Part of a small language model's weights: 490M tokens.
Each number is 128 + 32 x the weight over its row's rms, rounded and kept within 0 to 255. Layers, rows and columns count from 0. Numbers have three digits each. The size before them is the row's rms in percent of the matrix's.

# layer 3 attention query, 384x192, rms 0.0647, rows 37-77, columns 96-191
099:104201123112114144151074155098116133144120115140127144131112119114081181129108138153111120097113116155192103102114106115178102101127177187106142109136184114067123138149091111155101056111126214172113139140141140095181132104112172150138116184158168127179080142096236153141117152122134095186
106:089177081145144094150153156120121133171056167186118129126136118111154180074162165072198122109123147150167071173139159144126168105158119155134106127100146078032151125080117156099158120100105085129096094115017164124179140057113146079171147174157155106098084142117119153129107097078118165110
088:096100217174173131129081150060175191156159145151064098126091119153087096062190129097116129141148098096125064125153086144144123118125161147169105179138151154168154124145031137191120102139143139173117145092143156117131146113144115134111111119125111138129106038150168075135099151147165153139
095:131149158163163115110123153120141124124051063120178072047127131136095139171125098121112156087110161114136113132145148082115080129093115134157074127148153117145038101068095137145135092201133151198076183131117149169194114065093152155138132130131106135165123148135205159182130104082072093142
112:155075115076174115195127174113144118149162055134092130146183060145150105142126099144094107160171107096127105125116158090084110173189109130090130085083095134144101101165133164088142163104151111145126163076102111091059141101153082121140104123131150081134095136106180114077056108144167127172
098:139127136126120109090164155123130167146200181158124136095113095119170089161148091131074090138196122141082169112092090091131095140163162085180160143070154153115080132194147131112089162137142169131170127059119147091110107134161142137144132123102065140113119090110181099140160165177077066139
109:125074125121134116104138104118130174108190093089129165114113156126151126082145150060163158110124139136149152191159158101127173177152103106102135158187103076116143097089129146131121143112155077115123161077040100142175137134159151124087133116144107128150135156162103110162135146120128089061
106:089164114137174103141157105110112121098156155209139149129105142140115118102143122105105144106101088113128135097159093098130140115107124109127131138174122108125181211061099139154093093072137097124171127154167135093095179083144132126136166162105138146148139120096137125131160134113104080127
103:128103102154123121158177126199126146098154149105157123124127113115114092113161136102144136072111070074077129111141128102092126126098171145179134122127166155113070151039115140176168153124113101080185101147085212156123166100126130146099102171155162125117067131129114111094164131115149149088
090:127154111146084136090123134093139185146161115112138212176205155118139157182101130079036144131121133146132149143150147172162165169104142160115165102093078107147136198183122127149134128091189169115134114132146107073113085104145144159108139125094166105126048138123123144180110150198127119180
107:072120096151166129111128066161103157111186121116144215107100131129161143107126205070152140091108145105078127074128122122097103076168057056149139131168085066074162102110181113116143175095149145119121095098129109154132161116139159159057142110124115131143139127138116072116128150139102114126
107:168169089194105128162095087110157084101128166105120109175157127103115113147122100158093117106122117147170147110092119113152127158096133157131196144103149112120153111117120141149111124081091039102078100152108144094111133131181192148151090111151200146128102149158139190162124126108116224139
108:149095126129134164068163086127124125110158113133070122133061153130065146088114143088126167051143095144171108146179136151134129082167107106099091156215112117124149140136149111096169101110143186086099135111107127163131111117139136118109191123080101185198177143136119168150123155110169135108
106:124131147104149183147129167104147169123183133099104077116141191093101124113110150170102088130138110181169172109159154174138166109125194156112077156108096165156138176108126159160067148218113108167185121091153146116153122152109162138109148142132096124110111132073152104129119106057134106137
095:131184184150139116108090105138143141118141169143135098169108113122106148121104123171088166105151104075183177142130144109112138052142076160133178188098183181129126133080166141128081127079115124114126133143159108055124121157124132142163098092067074131200109157111194135146116169113119095163
084:100111105165124117122099173118153131110104139107152107128117187107143087102116140148106084173104131136116113087172107128137176220088105155136130102149121126120087111127128133184109068159182094107111178080171166132177134107147122150112124155121102169150105159108179122156103151155130140093
103:094100113135121117130084116137071096122133109129150065153108145137113175183104111179176127145132120089077109130091090159078054053132048118113127139129152149138184146067138128159128117207123103149075087143113114179127146088075125081127188133134137145150203131116102099087110122106085141078
093:094143123179166118145129114072129078113113164141112137150173154153200110148120109135110151112100082114143110086078145126093115117104136156174173112147152131097110124083137113141067104122127147158166117129098076092149092080185099128136133112105150118152095167052190158133174090099090113092
099:063140057128143148152114176160112149157138184092097138121145108155134120123148077147156105133137142111153094148095112088127134093127098121077096129178175126105093184147170116064077145112130103167118097148098129150096133112138113100118092112108063148183177180079102154064140105159126136110
102:132115088057118122150105142175127104128141143120141089116240139140080059115125182133139133175080137135190068137102128142095160122151085155143165117170124166162065154123132105100095136147131103114132127145193131142095109166115131152129104118088132100153177114126105096105124090099168159112
091:122118139071128128113082133131126053086124147112174161099143145136097127147174110102142129105096107112068121138105123123110127185086117127147092074029140107147064056133138150118143140119101113173130183132130116170183086171152053137132130137084116159075067073150200174081111115154133170157
099:135089118107178128119074102154097119147150126104140177071149147170150069094148118114155096095137180132072107096162182140113087166126097114135080111155121125070070094085133141023148104075155155132141098110120124133115136140097156108175187159112191104119103180146132140067111096125137147153
099:134154081137159120123098122140083115088115132193070146122134210136102135185082179108089148110177139137093145164142096147166108146070122126131148105162137138202131156161121128085102115202090146137113170125122108141167098118125087093083061159155155133122138136161129171151139089187120128094
123:108107051150161090129122138145123103137099113129146173077159130144129169146117146025175155076093183094110106102105169132059069108150117096127109106165081124089153142114134092096147161101143144187139171189080104162126161103135125109150162126130112116132116122189146134078153086124134136122
110:177106244130169130104066143094082105136104099128135136159127108136159125159173185107133169139123167084145140155155097150137120163129155123132107115114124196202089106128101127180117120173162104236120099084154161105097147161092098137118139112159181151065065124097169104061135142138156156160
104:092107212129154134059096066122105144125150136151157068028111212100136174145128089091144110127119124134078143139139137184093108110129115100185137137156109142131091128088124106128123161158179172164147121137132102133119102166120201129127183099114138094159119170111137137122166145120098111113
092:140153098110148134128086097140199148131107113116113122129148116102130119130108110136151146159071115112124137125089118164086064158186172179108113077141136078158144146144124169130149061124147096107168084173121068153131080101073156139141147124069113146137165158193122114165144078044116168133
088:129082122102135107126062106105083119194104104120103159135189133081135081070161149137125133125058141100129099097103140119133059114146079165159090094088108159200141110142158154104063141172114132152154162090150076093166144144176110153132115177134135121102123180157143106098120130143114086183
111:131115106174120096117171157158133163095224149083077113165110183108127121146196143148140165108151162124139158086126135137154131149144135026124092134134103099092123175182112112143182147164076136124136167152111092125096119125146157159119154134156147146090151037109086119097144120140170160131
088:107166094170156119089109112103106136147140193133111121103157117092129106108131121109147116127027127163103114087147102153111113159142130154157145185146135112121117053170174136081083119158112106147190092121129084161098069169132124055109187156168108154153145141154157096138162125077112117130
091:107168111132156182132078109146142176171154155096144187101115146157093118154148160148190140095120149152053125145185085117191100143127074120101108157098181139130124117119187072152073079190121138147150135129165075103153182133128134067157159132134103099165105150186141067124145122170124111159
077:100127100163166137157132125115120152116127093098123116147093129157112124135128122071153133164179082139150139103172129139164058079124097070121055095155103112099225158161150116158187123155071124123145136144081132077116101125138113211115156129106097101192135167167058086196157116140124135117
096:118096160144133152135179123074151148181143106090122177164130054120100199096095096154128139094157097104116134076098179147183168174152125101091143114106097151118146135101217126156165129041202119078138135030121137098091094095141129117093088090133082139079140113123128116101173173179085100139
082:151080184116130152128069121181157143172171136092175161125131134131111123113137116113148119097153207149119159107104054143110128112139169149133160149136107156175162165137131087106089059203126073123192151127090078079123186092141130118163115192137071118119110141144124075104170134131145107142
076:147083092109116175104116107173111143162111123137087115080111138176138070118166170172078098103198121101161154138139124088113059106142101148145062074115136135144176174160142132129098055148129132127137125118100117103167200120128123203175164143078183170124104191131060119118049092123155129153
076:135148047116086115159134105137133173154177140119055125100147144200092138123151133141100124095167077130131119154116148144100102143089133071153119103125195096143137134155093166174195130126067141127133166131126134126120166171124151156189083083159135107117169147168137127143086150151105086108
095:139072137134153109089148116099113117113104080190133164088101131150175092124117135174099064111141162086155177146060112138121099093082096214172115081095155117153135111123088179072145143100151170107122098116144154072118122108108148153092163161105155151135121125123117165139104169161114170100
083:111093186106075081120107148129150103151091108113114162142202110110131123155079128145179146109092150091126087163084171175141187124167173123129123138122088106161114108156157107131111111123118131092172097083110152147142138106172088052079084093114081157097169121190144168047124167101138142194
084:158172101131159097088157136081109157146132142139127161106122146087139163130129116146123182192081174105106098075103134075146134168127111087134170093162158148113121134104146120154136151004127158145093110099141138090113123098118158131070117147102111128113103118082153164077114105120113132117
105:096096192098116114092098130131145146070088128168134143136151175112153113164172157149165110134041222124131115110128132127121136080153140215177152154147112110101099128117141127154081090099165109077123094123124147147166134161172148099092138143127125106122128142133136191076192139113130138106
083:193107145129054088111198156149129135080107097135099127140098119108159148131100108155095177159106183131117136149029105107106155108091164120164095133137146112105170111115116159139196128095158161104155136171111172126149151081147178181098107090112144122100173103171118162161143089147131120129
# layer 3 attention key, 384x192, rms 0.0585, rows 37-76, columns 96-191
090:160150181061171104171137158110100162175148079122124113115115093158076112116165148068080108109102135174159075093137148115171111152146097124176156096125124130123176147104151173128125089106119159170112169153096102112139117079121092168135160156109158129175127108135137172114036103157114189089
105:119147141160116089118196166162127099119118144095098116153153139143129103096109110166128160135150122147162123149171169163138108133139121100103131063069132203125111160102109077114104139182159118155121116226147106121165185140067092150148159082113133142141076137143166135136085091065085122129
084:127127124165146065150161124163110120115100122109096141133149131152132138141145102114171197092119099161135088115118075089105164123094128144108089043129133060142084113086163169204056066134135152220121093142211127142125104136111107159120080143124131162110068093097161113063140133155132076143
092:169153117168086078122164122134089115158085132126163123135109103166106101149177152106104145094108149084122061101138136057128136141173170063149145120129122163135124165141120132133106129107135120140130130153116137172187145175132067117075162101099161170102195208113111120179154158110077090139
099:145212105153179195148113132096135120072170155127096094138171139122120140135096112107211134207155129166110181142166115152083147174144179140113161096085063127117074142135113132109167165127146116129140114146114178082058151145152121142152091103091094112123124116116184165106104115148128141155
098:037116176217142181158075127105151131135148134033127164125088115103180168185116190147117158084123101124116109128093104181102136146137086133188114149090108143087133140106118121128138087098139136183134136105099149102107052126181138121116117080191050157122139087069143136112111090096126067146
097:111135114164102157173127143135120126162110093126105144088091080133170145168139135116142144107187084088142106124046159170125171136138176128116118101181132149100102133149162123162051143150125097086154115123151140141089133140142152091123143121159101118094166151097116087146165107118160131159
091:125120127129226130104154117114192140124107112112136099097076131114128162131137109095066183043113143115110069086130166132076139147091134153174154172140175152088143093114107157199099106105093125132114155200106166133113124114148153118089084154131205175130126122106116159131093084151140090151
091:149125150170079123089149146191088105101145173141095107096153154179150069149142104149163096111141146170117124166185132089185163109086092133130195139152113138095138141131116148119163165143151112181077103135146115141106126163112075127114152161157150134158075099108126074152129190150095092076
085:090234136132184107150115130049139133180146154085141145143122140116107179169122119064101139161093145114113152061126117172115132192107064180140109143107194152119112064108153132185118118191115120105167087134110136090079142098144142119112130169149101101111120120150172166126072134129106093068
101:104115131167117137174106144124100168155145095119114130109168085141125175112121139109057125055164131112079091082116075153093153143124098155169122144145171071056166133142154107172130114098107168137070126108124153130148088050214148128130193159211090113143107085110134104115154096125108119103
094:091107128131171113140187116147147093098146124126065116178108180147073101154117044122128097175067144082109148146168194146154137111106119164106118115146174120079107131077103135169143142140162090137131101144128118105107128139101125133178143134180192128128081141152186193104146119077047145119
111:161161117170201171180161112041133202188124084149136151137052095110157138188086151070102161102148101111145137095105131135130158111172110148137105127135134112122105091130146113151122109144164129134131090059196132100111139061177140122123186119144123171113151078114095066098082122123191131144
101:147123099062092126121072121161113103121159146149132160074178129081103123163162129137116142110099131130139176163162150123087112112153196137101107116098169109184143116178142134196093162110088123095131143149124136121063157160085089113148104116064149083168138147110127114124160209146129077114
091:131094085101172198152135128099135092155142208149113114136130101136038186124101087078135124083102119159102090114120117125138150143093114108153166117110159100178114128080109139137168091079095126099139120064135108132096079176153115124109129167142110180227099098114188184155093121158098145165
091:145178153114170081137092053109116075135139151191134150165152137058163180153164133154091140132103133069149122132125099138135139131118108125051120058158152189129095145141139118140148088168159183141185092149109143132125165154139058166145134158136101158147082162064143118096100076159067143095
099:117097094121132088111192107119141171093103157149133122129174101086160083135137123150121124074136095102107096129204129138100129112148148117107166151093149152118064155103142101101140125177108128146074188133161106143191164125168142179064206110205118160156126095127123073128133112144119157087
090:111122161087113114101128124152102082135160169126122069154152079111127105201095177141118135123116158104129047144130076115151135129143117158214172142137116167093142109185126182170086089167137097135045097147141092110108137133165101126133122113187133148192089148145163164185152087151114100110
105:134055157107157164089162160133147134105129139071098167137158089136134123093169107135138115115166110149114128170132115078121125110102154128176126139123095081104104138171045172150080071125096216066100165160130146048113174175137160116125105126103129082139112132066117111112128128109140125139
105:159137180115133086050064139112145131106129064182131132077152153132061113106114104139133116088160138117195173122136125083133107066115129035107103114167138138149153150055081074100168110132107091111066129098111128147117114137135179114101132142097114135194092112150124146146153161147175157094
095:095155112094114113110139095151114145100128105181072095096183208096125072137160146191143062147120093080176082116128138077162108104115168113087143096150140136095108131130079110101142191143120114141094099204134170138155164120114150123081121149102118181206138167119157109164142150155081126137
090:103164169143109122106152113089138121097139114154095126089159179117107166176103092187071172122120191140137149168172091068154183146153101115171081096087093111136154163162097101164114115121147156144141097139121139137124164143147138155201102119090086105145082137119157155161101152119142113059
101:148135144131116082129162143143102125070103151115156053138132216170113110106172163119102107109116140100102100178153125118104122154083164173126129097117100090130093110137110141127076130198120163179174096169115112133176161156165125130112128188121170118167076186156149124140096117134157135137
114:158154114134094123114184180123050162137076089113139144106218115122099117086122141096151124092122153116108072128152107108121112103100127173164158161168124110087125133151101134133086129129162141121108176120094192104187125105130155117077132155132132111112102190179177144119131148124128077082
112:110170113085148088153115046139125157125141091086118138058184173132165136144158129035167113086075156099146113118166126072119096137138121146113135164155131108167129156072140071136173175119162125141148111127103172228133111081120147105125108114129136188108135111120066120116151125188109072147
100:119120135093135158128108154099082211139114155164112132097133146109103090161094116144151171053126118162102081123150157067130178121113146082154153156097139132164163159137137141051095088109102133147156131070090119204146091123129100155124126133136065171194190145163111173127166110121150120056
095:106128090101133094090139136164091091106126114135157159120158121181112048091129114151145142137078080170134141133140121079142091165061206086113085089112182138173133149166104122152176175150126104075172141135145101125109149134076230116094175157129172089087108121144168185128108149097176173197
081:107123119062111076122114096151107086125129066157117203139137174138192109145106096157145149133125161068137118080148093106149099114116139069115153113120080134140113135120145109084111151133163082128213146083146123181174104171082128126108139216098141171114107192081102158152119169197089150169
112:082160054179140162206133127086149174171123155134108098183168136136122168155122102111150186105186126151052214142088108123106115098152123098108124125151124100142115149141122128095108121179110219089105095127155106120095120122125137076177135141129091076108225064117110143102152131085157126133
084:136146174064111092107162048157132079195175098091177158113093101071161100137162171164140100155107105115119125115124131142123153173077117125175188096117153144093112094143143163161136125131167135126120115092175137127091132115105107214095142159178139122135142190087139090110109173135183082138
093:156079145116098096125146125151155069118074139192124133178081162137147073144092147180116118135122139134133132115049156128150146136086100183170127032111086092121113087177088187138149150109120142169097204190156061093104117156110076154142140128149128154138163187158153162165142100067154107129
080:114116066193165105137081044171172113129108130101097185185162101098143150160086130119152113084145107113096149103108207171171121128135083157118141117072152092131147165172144110039100163125137152104140106096172080076123116179135116127158050133175092083105143096148114138110140082098120144073
109:137079132120117140121137131109144174107116118109149177188143140113085141132074075128116184154133140096090132095116153112115169145130201207124149158164051130175141112171118082155152135116175088096093107143108151133131135119119129132126083127133093118119206138099119086085161099173102150107
074:172103182077145091139076172157178102150146169126099129110160136079115169172190124165171119075148191106136132114115070170124088159112101097145119127087128135101155154148149154186088142087107191137123164189159094116127182084118169109123135118094065111116106085117130144105165169098124091085
072:126129101142158150111130118144135108147100163126090090124191131195114168088110117124125142102139107128102140143121139116137127132130067083110117097142163094186134132134080139052094191167094146146174169068133079179164181107139121083212134108116079102131125175120095179129064085107118152140
071:062056116177160174161152107112157139130148150082084123105182166135062113142106126144113120158139168147073113158154131122152158157089111066136075133132106149116102136136135176113087114142201159150122098069140130086141126140140105130242066141150137095140169081161141132089125097064114145136
094:111210144120137138100088101100109135185103103108167144158196116187160120107136208096166148119159106088125133163132145107147140138138127140076066186101137137129207106069089120075170134129119105182110065069081161154110138145124040076136121132088068127110091158119072107169135092152118139143
072:131139155054085171171095179144120164146096116152104168120092174112145125187120114104149135151105131106196102120187094134125143141096199085130131158118065142139166185176130105156133080146164109140103181148161163151148143097099163159084164094070142089108138109043058078088126111151134141103
091:116125155141133115092096094087147158110133149100102175120123132178133173125177122071067211120162101157121125124111136195168150145162080197121163157173119115109131088118088140117109115106123195174123086148102149112128145170185150077101100133109134143140121133107175178144139133161103105137
092:150149188050134096083110144131092101180131116133138222084157111155175165146179148127146149152156125107151081105109127145129103117175099182115145128127160133116163111071092138164113072139088150107157163144118119112135158182193136112081178095070148181148085223140094092102114117134145118075
# layer 3 attention value, 384x192, rms 0.0645, rows 32-63, columns 96-191
092:201150165171161130147129201118123149128120110172168137145093177060147136117150157124110154154142167159126078144160106070122066124119055064075100163097146131183139073126113148088126099130101115135116102101152168144081083108121091192139160129143126093091097144132095131112108114118107135143
090:132101158080159089149155145113135147104139114083120140119108127178096137117133143115149098124118091106085120112090145056127062118161126155122139109082147106105107151181163162134111128065151189141119151118120213087154123141119161117123074139081127116126097137180127061157120158127142099130
089:077123111157125080102150162147193134126127102091164176091140142136090144167078156090164128149147133167143065147118126116156097091114187144113113108124179091140105124179114118122169153151081091103067178199140129143051183119145159188107158146098117152175127207158195152120134097185069117151
088:109057091103124109180076127142174152102127150130101132144100158145127109136076098136108154086128107151083148142145132144113123163107119091167168123128042187140129169152079142209114199126129136105189137141143134195105136130085126121060125170116106150129105049124131143110133139107152110171
099:189151139188100121127052157110107140149171088087104134149142126112155120114138164129158125098167132167111156099123099158065135140127084166107110074122159084127155138077228096152174147141115153120153088145100096207119140115133042137127128090129066158096144161110109113109131136132138131100
095:133148132103099083193162090148117102149174133145108144120065189142115134145128168123100175143116133114054076117162160087155041104121143082105111142077081136179186114123071159153120090120129101084158125108152100166115141108119135168160146104078130133093165141139179147138115071126124163146
093:136156104158087103104084050126176123118129155068162081168172147097171092113110111178102066122152134138144146162137162204162117116136139219112125088171151191111098123069088145127123154124143176165100088057151207094126100115103139140140144104123114104131144134133140151139135182113169119098
095:092137142104130110138060171142159152124163099148119196098129103108142060120132078128168150097198154108129092170093082092108103118195082130095096140125135141102114119104133132119123122148144133174117136151118130094112111172138145141153176195118113079149133123121147163140143114141144186108
089:104132146123147152130084235106158087176122165149062124071091170110163108125143092183186157172137146112132142095171122127105115162114126173164095139114169102143130170123095146127110124077097050116152187131177128114122111180111169154158096086144116170151071085152106141131164106118046128180
099:125144127144193138099126121067174100118200137115161063144100142108145100169128119143154135086142106080154157115104069154154143157120138196130127144096178147120176030125125099156101202118136124121087092136163136144122091122129115081137134113107081184087136137175084154138191146146120134100
093:077181093138117128120176097138189132087134131090167121147136161144093142174084086070076098162153094057100145149118081151161177069124099135144144137099158207138136110131104090203116173123118111092153127199135118180181140116121139132089125145099126134157116188107141112118089145075094091129
089:177168095106158162116128095123174151128046097094129128120187184130100100122144108092110108129138096181162106057156168105177116082115089106189137163106183100139110155180129146068091114081112108146093106136161124122080125144093112107145165053110116117145164131146166128188145035112102160188
100:139111090139133128117096043133091146132137170075102128131176113153154041096150101112147162095023090122082149137125195128110129146118140126136113127152109087092129148084179123128120140113139135142154125096126128070135112113136167167170148114195164136129161113168148141171145144126136154138
099:145142154160150163130118121156132093117118177172085128169179145095093119153136084105132206145128153172155128150150195060136182151118167113181167171123153128115045118045162110118143110127073105148162104099102096163134158120136095039118093088143131147137167158126068106116120077173103122150
083:188118118154153115144091069112164137167117146112159144143144175190165119172100071136168112117177137206154161100143120110157115133089096154131136111168115155158120103102087165111140080130136123143162139129120133075178182132115114094127131067116100121094150109111132095121147139106137113096
098:153125149139149106142137170085092145123129094123139076133113147171125120116071176156130133171163182096161099097144140161093132120152132187111151111169151095168184177096155181107074120131145155161173126171063040112098108093118166157150182125128088118081148064093167141155101111086144115089
096:141140146126088097130152139156065108138174153167080096134103130122112149117132122145139124171126140091125147133130116174131124138128069127136051129047148174165186156133190100105081121153118128112204149095076125139192061162089132151173149175090158095101141130088166162110130135052110076109
097:090142150135113091142103151149155081121090131081156138068041143155093101116154157110155167108131108129189113083177106173113124161120106055125074135101137113086132182130186136110064135156132109127140122073138123127107131123169142121145102081141119131134069140148161144160144122112119133109
102:149108186182080138029177159080088142131075047131138105104091171150106145157096113074103123158138171177173112155124121095133148125142139153074121120099150165125143131099101123165147126133144139150107162147065161148095060113123109172118169115183148129128141122146089110169110192116138169088
089:086144144099153150139100125113108146132131126104136169056124093128107162141151117103119153165089169159133103177144155200139158115164093084102116109107118139130102109116133110139122084123134121126135171156126131125155120169142116116171117088134128125121144129106096111142139172133130118189
100:145093168131085052108148133130111163110172143135116115126131088166121222158125165086150093091106214114128198111108161129141125088074064111152131138131099137132147080200076159105141138153091040198131110167059170180176100103107116147138125145118144131144124122181154099124096141145132103180
094:114106133127107135145114029169142175156175093147113132127112169136139153141116132120115148064101159125065113131090128106149120119161045116131101113106096136133146145152143189101082100144136116127161123122087126202146153190148141127103130149150136147129136107137147132116156116061132116125
098:159157077179128092139112127112108127134123090184150110101132105150168129052111120116083143164113157153151134142126128180087139156137126178199157157158108154119147139140134084078135179127126115115127168152133129104113098153144102119113152120089194137101174128081151091026138167162147098180
095:106084104103111094166122120187135082118110119106163124156111179133145157091133165140131131096073131153122096085111211164136117114164084123165084071098121105117132177057163072101187144180127175119163160186153123140133172171114161169087148142184086084108124140084088114210159155085145109081
095:139089140128146109154110121079114159177092158144153152131132131191160110133143093140148142126134168108091094128161126161063070118189152157105203186116103157109082105131150122130147105146105093216129128111128144095117160153203117135116125131118125118148088112094184157114120105108129107105
092:070110101128112128100132165123122161106133149106062109129141166172136168157124086176183169119145117085132142200160116148101154153148146190112116208131093166105139104098195116107118157140172103153109131100136171183133126158116068116135086131118089137109109188141069091122101167122109111097
108:067151130155125100134106170130153100165121081104148080090154123078095181132065139138134105095174136087178137114141073181180156175097123113104105116157155137134142139111130117146146114084127139134083130108144208154132085145098097121103155199080130153135191131123136162184078138133147150129
087:100121101147095094100126139089120134107119171142064187128122143103060119088141121138163094123148099166072118123112115158154153114208155149113079141153117082142126151123115084089101142126123159195102183039094159122185154178167111127122084093161090133109153131150101189197065143137104151115
092:142136111123170098176116154103154085145065099159125119073116147116120118157157155128117077122123085148079099080118135144141126164151090127179109167047126152121135140198139085128135129135101158116075128107138158116134089145108127096167090086085189131131160141120159105071183092155167133198
094:108115102141093059170128084158156077131149135139137123159110146092096118108120181141156181105122089130095070108122138115107195093153232148168145157128133101158121130182190093142089133139051131063162141096131130160177164140120109116084120145120102114155083037138149198166111154125151119134
103:174147095126125193220118108171098117155080135181108133082063114173152085150211127126128122105177142098141099131118129070143092116191090108119130147114179180117074126144096111129120108082122112162181189127101126072100122149152121123132102127171069110152111112076151111116109149094165156100
104:138135079140162091115079049168137123162114109137112083102070089096140162127119139089119144140075166117176126126109119110114178111062158089212183164102119147096102107203115129174111148146129109135116062151151156103087138105125188110109066116143120112168099157151134184086175137193106159133
# layer 3 attention output (transposed), 384x192, rms 0.207, rows 32-63, columns 96-191
091:103141103130105175111087128157166151134173121111108172149140144077137097141098086126152134130208126110102099181140118157124161161103100122134150125155123153076099218135206133161147093089117127108134183065139109140104109167163140072143104137054119160131088108153052121146119155150115092129
084:194148065176143119119110117086072066176077130124130077177088172105166093113169151107133109064183137140180088135156127078136169117097138105143170139131129110132111111094128081123099142132142141138114069163140176121094178117084148161165118098105119092147204102107106096164155143111093153157
085:193181136097154109127130121121083167113166168131141089118107115126167110123123111145105121138154114124110126137080122124152108182124105116138110177146049128106174153118146113140150144105094147101118114084129128081090136167094194070185137130075163156163152160155111115180095114101199147200
080:085146117064133119112136111154088090175120099097216144144172121063087147103168183138112121100090113089116093114109120138135149114104100173103132109127165118099133117123109137067163122107101107125115128125064113152144156144142118142153159145130144129153159198158039060158134128159167143100
086:144147098148120129123159106151142139105074131118100159148155138103085109125171122096180219117096134077150046137132162104112161110158146143174107129163136089100122196149102182118062115078167139092105140155123167111115141133094108112111169135122134159138125139173112142161179197104121166107
090:098135184091180152105163130134129090155109113134190113115078089123123135124129102092178137125255095168142121101113073153160143147147130102115126119151136067114119197112130088108154169126096177145143123165171153149114113155113103106164152134096089143150192100140086110095117148085084104068
086:134059066139098183189160078078115083097105093187096110102140124112143164136148119163135141127113175131151125137144128051114118153129091109114110152128099165142084082154130103127111110114127065136105126144136040124124172107150073151109101087157185097177160156132142122163097138147156152155
103:132134169131119125162215082134115131109134149129159115143135178115112069135129116081103109136092118135142132144132171084132146116042187113192093157106136148172193199156153123134140137158115110132112120097105124113089120134123093092102110171107112181125168129109060095126098094142150185140
085:113101114083148122127130118137134153179166126141113145118161139151129131081127144119093102122128082128086178161084082124099119126073151116137205078165126118124151091105206118104204125220147111100147144039120099125083161146109149110110176195124135134118178168113067141150153140139156123111
101:154106144159189115152142120100123131145104108114102161150173089159125217144124114137117172199097157130134107173130159148124103134183138135143141110152107125053141143091139148105116096109133179153203175119072065144144142111145150155136082143149152138150095132111121076106099119126162125124
088:126134097124132132105129136130089120143111106120147172150139143128133130163161163147137138094143081145149082137099193120116119138168116157120146063199139080071124102122132104090131131078119142118092122159010163131069136215094135129106111086182166125101121139146126115179181125142164070135
094:095137119147075118151125145121163126064131181154090112127043096111115152139175114108158126072140123057119124167129084132110139178130104152096114111148113111146112111110106197175158141113085111085072145057107147132129157128130142148081125209152133079125119169107118103184147168108137118092
096:080154155136120134095153116090115108107125107127192098151132103188132139141138139187125125146124173185155169140138124141135149071123114137154119140120115162103123190150101148101105099141147131119102107115120148158147124106122097138138107133082096151129094138021163086050117165089160177125
094:095148106089083104102108179101183142171085094089151133122123098169145077080120100136202071166140148107130103113061102105125092103143136143075074082126126099121078157139159141091142102145162121125156150197132135146198106062126154191126113128138152118099113145151126149173113155070116199146
086:133186087114063128128108131154099111073107107094097120095128148094140121096129120136100104091049086130126095147156126102110120097149225126156104101109154115174122164131157106089096153094104117167116122137195086194034113179117100129075119109148111110131136116089118149127124131163177130128
090:122096134128088088122062079071151087108202174084110169148169109137110058136120125167144130109049120128143101142133146074162152117091119154150189138119103074164139154091112165190144164088155110147124126070176118138112165128154131151104086146060189124086107156186152151096153157119121116149
089:186120089082121114107171151148153075122178107152120149133119084127076132101116141092125126133169136154150122082139148092161077147103144121152185107156142095118127167140095150157154125086126104117102150162123090166053186160126160153135125153125082136118122126141144214163163142130119130118
082:172154171096176147095144077119152137118190110075151099128150085162104135136044114144112139129122096177087140165112123147161122117086096206128206093141113099108110079130139120179151117061125133115124119085152168096129135129119173100045150133160152058122184158099117137135106125172189148142
093:086123140111120126144115065138183125135135194135154078109134111190122143127154148185182103148128082163093055146100183061112115117147097093161164137161128116147079127121127154147127099091126161099138083107114126156114169142137069096090151177114122172136138132146170133102112123114098090160
086:161145125147130131093157135108111192116108139144111093149099175108143134146083185117142139125082126105103140082137108139152131098154123120165162089063206070082146095133130159126098138119115081074106112146142118143102144088121130156112172153147098154087062050108132161148122138115126100071
093:134145122141142170085127140151139007152091116098140124062115148166136098126118166115113125120152155066185104101188089123164196108101192106164099110073130134109198091062133119109111133117103161128171120183160126084072150152190139113115100174131092141046073138099104125107168111124139083153
086:170127143114124087099138162126121082132094146143138126165168105150119123103095124048151066177159108057189124082110126127155157157157106108109100144122137122165160150081181156110142140117132133146053126175180079150113161106127082136164132094102114158123197087115092062097140148090143150115
092:120167161092123120173146158215168173097052142080130148128134161113082098065205166157125156116119161159131138173121105111171125175136153103113126167112154165156113181150162111156115135152100159123188158108078133129132118112134100099109122081077146080166121144155202186188107174106109125139
099:116155123076114148148124100127075112138128100192129129151159114099119162164108163115110052118117155108200111147138103088159167094072120132136141109120118099125174113136094132119075102096174129134072141092144147153109124100144135101108097070098147122082159105101191149045134133155210169095
101:123167103143142167134133088140135118124086127115100141086113159105127060116137129142120105154085141163152126145088113135123131135059171128117054064153157104148140142148151181147145191174081134053116078126145087116135063128141141117122139125155166171130221091148041086116118130155146155156
082:155136114177149142112152109152152128155096149156118105121154060130090122087184219095115081096090109116138145118089160121134099126104138127128161082112113093118160133132077114084144077137060202131085084145162151136080130170125160151141077186193173125160149110170077132086189124130117164102
097:156081080155116201159173064106141129105138189108099139089077114162117112143106139123123146154088133091051109128152155096103140134202162197109145131117134108127105096092118149195108127115137129153144124110121163127137110154120107113147197135136161116111092126101155141112148108198115133099
089:098163147212165188162149048147101134085139148083097096146115115080127144185102151109088168172141125110238113064086165105123146101119142131151136087140125146087103159104103119165164127150104116113154121182171098099161100117121145116096172148075082118135161132117107134119158142117164170135
087:163158147105161109075151113155131128157181087075094177161120091154118185142111104123108166160116179103135129167165131147144126176111174087104103122172142111125168150137139129091136063118133176148164132119132102104119172064131104157101125095158102081135145190124116079182066115101110120098
088:090100136118185168180148162146113122135143105082135137145128135132167107133117111134130138146143060150125185107040149072127158171080156123133122131155039120086111100095065124144149101187131138129173131192070087119143091125091166105190125175146158078176146184162126135154138176130133126131
090:152143143137119091104125152108125148122145120061127094171141191115100095157129139086125118117098045119130074233129124157130181180091164138148099100095115102186131084150138144102148163141118099048118136129070109188119118091112106150084133205097102159121124058199129072066126103137081131116
096:130091103104146119144194192084141180128114133109094101121129157142169128098153085175068046186136186067090159160134090158209138133187129169135094146123123151170152074080116120098156097128122133149112086143092119128140143065118113106124116111112167102067153117144108127137101138165096105199